Part of a small language model's weights: 14 layers, 2161 steps.
Each number is 128 + 24 x the weight over its row's rms, rounded and kept within 0 to 255. Layers, rows and columns count from 0. Numbers have three digits each. The size before them is the row's rms in percent of the matrix's.

# layer 9 MLP down, 64x256, rms 0.197, rows 0-63, columns 64-127
098:143124099140116127133138135148123076126120150159130074111155136150097126142143103104115113155114122081095140079109158123101155141126107149120146112147104117139136087109179130140120109132124141
137:146100122086076120103110120091149097137129129130104112112085128107118110114112081139109127145136130158132130113139096114088151131113092135137115156125133104117128132133139109122068118124101110
112:121125177166137100152127126139117105118129070122131068176134137125120119118137146137103141152120130118166143153128094114126109153151149146146188131127108111115172117125161146153141155129168109
092:127118137154107122104123101113176165092122110091116117101105123092161166124122118132139110129107110128145128134116123106145175137116120126119153143117132092108128124121112141102126144101129078
114:105149124162108140146114150117096198155166126147136156137135138141100135152208136143131086128175122154133124152212147139103073178145122137122161090165129128123106141142122098166105119162148146
084:101109117152102156123122135119168126127077111154129151141083088136163096135086104106149107147141115116110112122153120173164117112129111123176147137102156133133145145150084116133122111122111138
087:137135128129097151123135139142142160143099129139150157154156127105155135126093131131125087184162124104133099125131128114107080160155130178107158156142123133127142164209125125119135145128137143
100:138128151131141074127122138138096171115151103095184071155085133124130134106163148069112124097115126097100120137089118133150139150096138122133146091135104132127140125145119125107195118116162121
089:089108103128133144129119109087093116123085156129167160129125150112140115125137127164164096146128120130152076115122148103106130105124120157129089122115113093120129095126113099127119111099116143
105:126166139140167099115137133111151120127165163166179157195131144175108118131119156135132143078124134157145094131157154164125087175127119135200118144155164139195101147085126130155154111109157142
086:121154123131132108148115125106113116094133168120157154154163124138108160136172156164139146069148106088103111143150113111149135147135167105111128087159130115127113127123134137103136094137104140
116:141172141110100184118095121102126072154107128148137127152142128144119105163132124123132068121134133092109126070189150154105133101172083129172083178136115113131125138097124082145110131139086143
089:162139115136138140133123123139078092131099100158131085165164140094099167068138123157118179123135143118086113107142119154104130108129142173149140130126128111099145116086134123093112106159151141
091:133125097181133144135085133114117122150150118099147154117129104132094125144173124135182087136152088161182163099124189150102142119118129138107101135129132106107151116147136103111120131129104158
084:136106177173146114098139158141106098139132088143125176148106125140118127103145125116133127159160125076153134108102120118129172149131123133114128111118131103087118112106154127115114163138175111
100:119109136123127118165133141149133127105139138131079102135129108132133150075091167126150156106127108133163158138130107144130103150112181119109179134123136135149164155126106174110163071101115123
096:149142118119124108072129112108126133148149144158118091118144117126152097133122075167088116134109139111109118120151134155087122093123127157121147158119132106126150102149161106141102160133193100
101:094147104180097167128100103105124113146139151122153111186148125103149095101124148100107083167136117087154122142125102107115123129094121128165108117117125132113127102094107114164148124145161105
094:120129135147072152174099117163137130135132132120134149135152132125161172190130110131098095151144113088158152151131129118089101087131165124091126145127130117106109109106124131152144114145166136
097:133120126090103135109107149130144116159164149143080167140119146118139143134158119151133106105123139080173128115118117150146105109081128144097147151153171053122123139145164149142071128147117153
105:149122075137101153135189133154190137126125071142116117148139128127131184136123146152141156087142144111124165115150117090149090140132103160116119146143136134149144140122164137070122098118126134
094:116116124108069126104136108106114095052113122118086157115132122111116178102140135134131114132099099088103130139118122085098167121071128107147131104128135162114158073156099098105119112112104166
083:103175122086129095149106115140120163143112148096142137109123127127133131141131133119120050104123124169142108168125104121142139173130114103143121084161071145152101132127141107166147144185167133
098:090149138126161113162128113170095108139134172090131138114109134140135132115186136096113128117140118125182124130067149143141125153117109152140114103139133141106166141107095126140132121123139152
103:137182127058167121126113103159098129141160117141121159134108141119085135077105117121139101140138096131101138166140149133144127161154101137085156138137075099111158102167092109085117140105071130
099:136104097089102112100115127137083117164128161134121062099169116122113108109107108129126122142149132115107122128128136138104123101118115144112126133110092158130137149125138129126103116114125136
115:103147113133137122129138118141177138123123111094115124134152111126133146148114186111119154118123095101143146139119140136138124140164200107135143143105107133149119154139103129131171085129119136
100:139105164130078117147122153134115099160081078121114161080108119105131135171117127130110134115145123097135123150081142112179133144092118150114146126093129138131131131122122141116088145152153112
084:143158100101160120148148116093135116136135155120123095128109153105150097099116135124135123097140147120172160081088157102130163131128087124121119092126112104100144121126151095126110144084094100
106:138083080131135123121094118117102122157140096133114136131126118142127114115120119148121136135150133110099091096128161148100155090145137145095129119121139163121110173130137106151122105181140106
094:155166078128101123127122147116087126105134182127125114156123092126117121120121143135183108132122101110112132150095108138162144158124164114099185094129116155144180122151146157116129118124102139
092:128123108152158121133115159132153129118132108107135153135174105118112143074118145179115117156158130131142116138140203134147100150107112148137136138148146148163137141084134144138126116108122151
103:129134145090117164076126110107161127128095193124159109127145077115089111103115129121105092120112094145141134140103149140126165125161117123129108126096104175125134143113117089124151104123145147
108:155123129121099131114103102118148122122092107119140133133122120140149126105123117132129053116078141051136115144098127109129176096141099142155131138158161068112126139156133128115107121119141147
085:118097115091071138126144113161149140123138094168128154124121136119134117159110150095124136061141165155144129133091129165092092137117147149154108107131146135130140145115149146092139116124152131
090:155130105151129112126148137077156145129161146147130124100165139141138147081106107116122159128120149125128130137141139152095128120020118147117113152127141130138163137109141114137150145128135109
096:126125133134085110111139149106174149141133125102157126094124151154174128180141116133135062119137113099162112129146107124137136149135116151153123117129131127145135185102125107166106130146154128
101:138135128134134139125143168144160091113126119132149125141132107109154211081125161134126193157134146055137141144120112126133114141155154140156109139163135111144116124101114143117151127130146124
093:117116129110092114139142153155108122128122149140155130124167155117119117145126122149119118175122136105156153124156114126109111137135061162122145127157170099116114162101114153165104133107153127
122:147123102103126130152129185127098159136130117105120144165131137145095108123176167156141139118115107136169106162118126147114112152176179158105161109151119165124124144142118154140163145114140154
097:132098106170128082146177164096159097124129086153138157126124103137124115153106121125140124057158135078120177134130115139126108126115145124168121106113121094121120160156140117147157108146157142
088:134141128098116139120101131115144146170127181139130115144087155118123161148125126160147133153149133136138141124120113170124105138137205154142141166157144133103156119123115123146159140120129146
109:115080155106136145126105132106094109109129116118141123157117121151130102125134154107118118076136129139178150114124129119155124185107117120046117101113137153141084143119133130129173143141102131
096:125135126101125121117159114123084133140133148103142140116121095092114179125129133078167096113092091094119124117084085100134150108077129116121137107098153121115117133122119123128161108080116072
105:138171129170116134146099134150103107133141120094140134139137135119114118115154141126144079103132135171095096178169137133140117128114165146080118091132127157120102106080143113116169126127152138
113:114129125083136126092114113106103137112147164140119094127118134139105085105109082167129131129106130184142145121124142115115169106157132098107177135115116118115183166171177111134103133142136102
091:125122140124135130152109139159101120123093123117150152157210151072102141155158134153120116069166168110153135151129121127101107120177128165126097116108123146160099125143102118140150142135132164
107:097104104105137104133119100149131155100193119107128182161150110117090124107122154111092159150126115123163135136151117136108127147146118114108159128157095090144121077122124113158161115119112153
103:124110139138153123157116132169156123144159139139156146148130151156118089125116132152110191182115133114136128103137143141133104107122088126197139114152145190190122126095144165088156106126136121
124:146105104101146141123117109101115131136139169163114132091104159125134098123100088162113156139123181109134123109132130149124117143097143171100120150127146124133141160135175106062085144109112129
111:105138097136108161143140117100135113079126136128121176128134094168136176142098161117178104107176121112083115131132107107158093138105169117156099154154150059138103120143121098179140122082179122
098:155134149128164112133107117127113108133127150142128180084131150093075159088128121148108141107119148120108135119145126178120127114156126198134082116144116119109138167119115161117120168149107108
102:119125147121137130109139131117086094117091107111102117108047129090125157118105124096151168147115092120135109111110076135129149142168132099158107126104126043090158077084134109116110114117127103
106:162121132140137163125119114139124125161133107169112148086136152104139116109103114132083137135115165043096091142145110155116137082095132152136115114116130145133148126114152141157106159116145141
109:117126087126134135133124117124149147122191085108117152147127101139094093176135155113157167096108136147136138136105145146144105133160143129093115066106178147100135146101124175121169140138109118
099:098154152158107059157131114125152093128124095093132132126138112151135122149102133123081158170108140058142105140151108103164121142115129142144112115119124070176107114051123131146128150134150112
106:132142135068123118104104130140077147128134124119122117113149172108135099112103098142100101141143147199137121133096091090121139145102061156115126112131086129158151144193124146132120096147094131
104:144167104133126097133174142106130107140163165132160161133118180161164118140109168144098138162151132114139114159130141118156099156127138211164092132105127139142126142155129139167133160127166148
087:100106066065099134096130129090131081111113136110129153099103119118148158134150107109094097143125129095133156123095091138127153135095104093135126128106118098120122152122115127133102102140134165
092:137100128108117097166130133128178113134107114149107076148106156107152181118098149139133139106125167123104104137109053102116106147139176134161154134134117142121111095105157096171136094120162137
097:139089159083142117098089122111110115143137094077058152119121111095121111115169113148127163109110140091112103092120135125147143138122110143087132135127132182080146147135133138128106125159112091
100:155176183091139130121120124107106115126126127146156159088087136153097179070099117163118127140102137122077122098152080127121134129123127130149119159153110085127113133193141098099121109166100126
092:121134108134143087129150137118145147125136108127141111150142139104095102145164134110107145102081094133165160112142151150124125135128122130136182101126104126172132137158120113111136123126169137
084:122122099120135157153102116125135111158062127109127096188111147117129114093134149138147133117108129135121076165118104119131125147138132130110122134113131182141144109145147133104164166161115115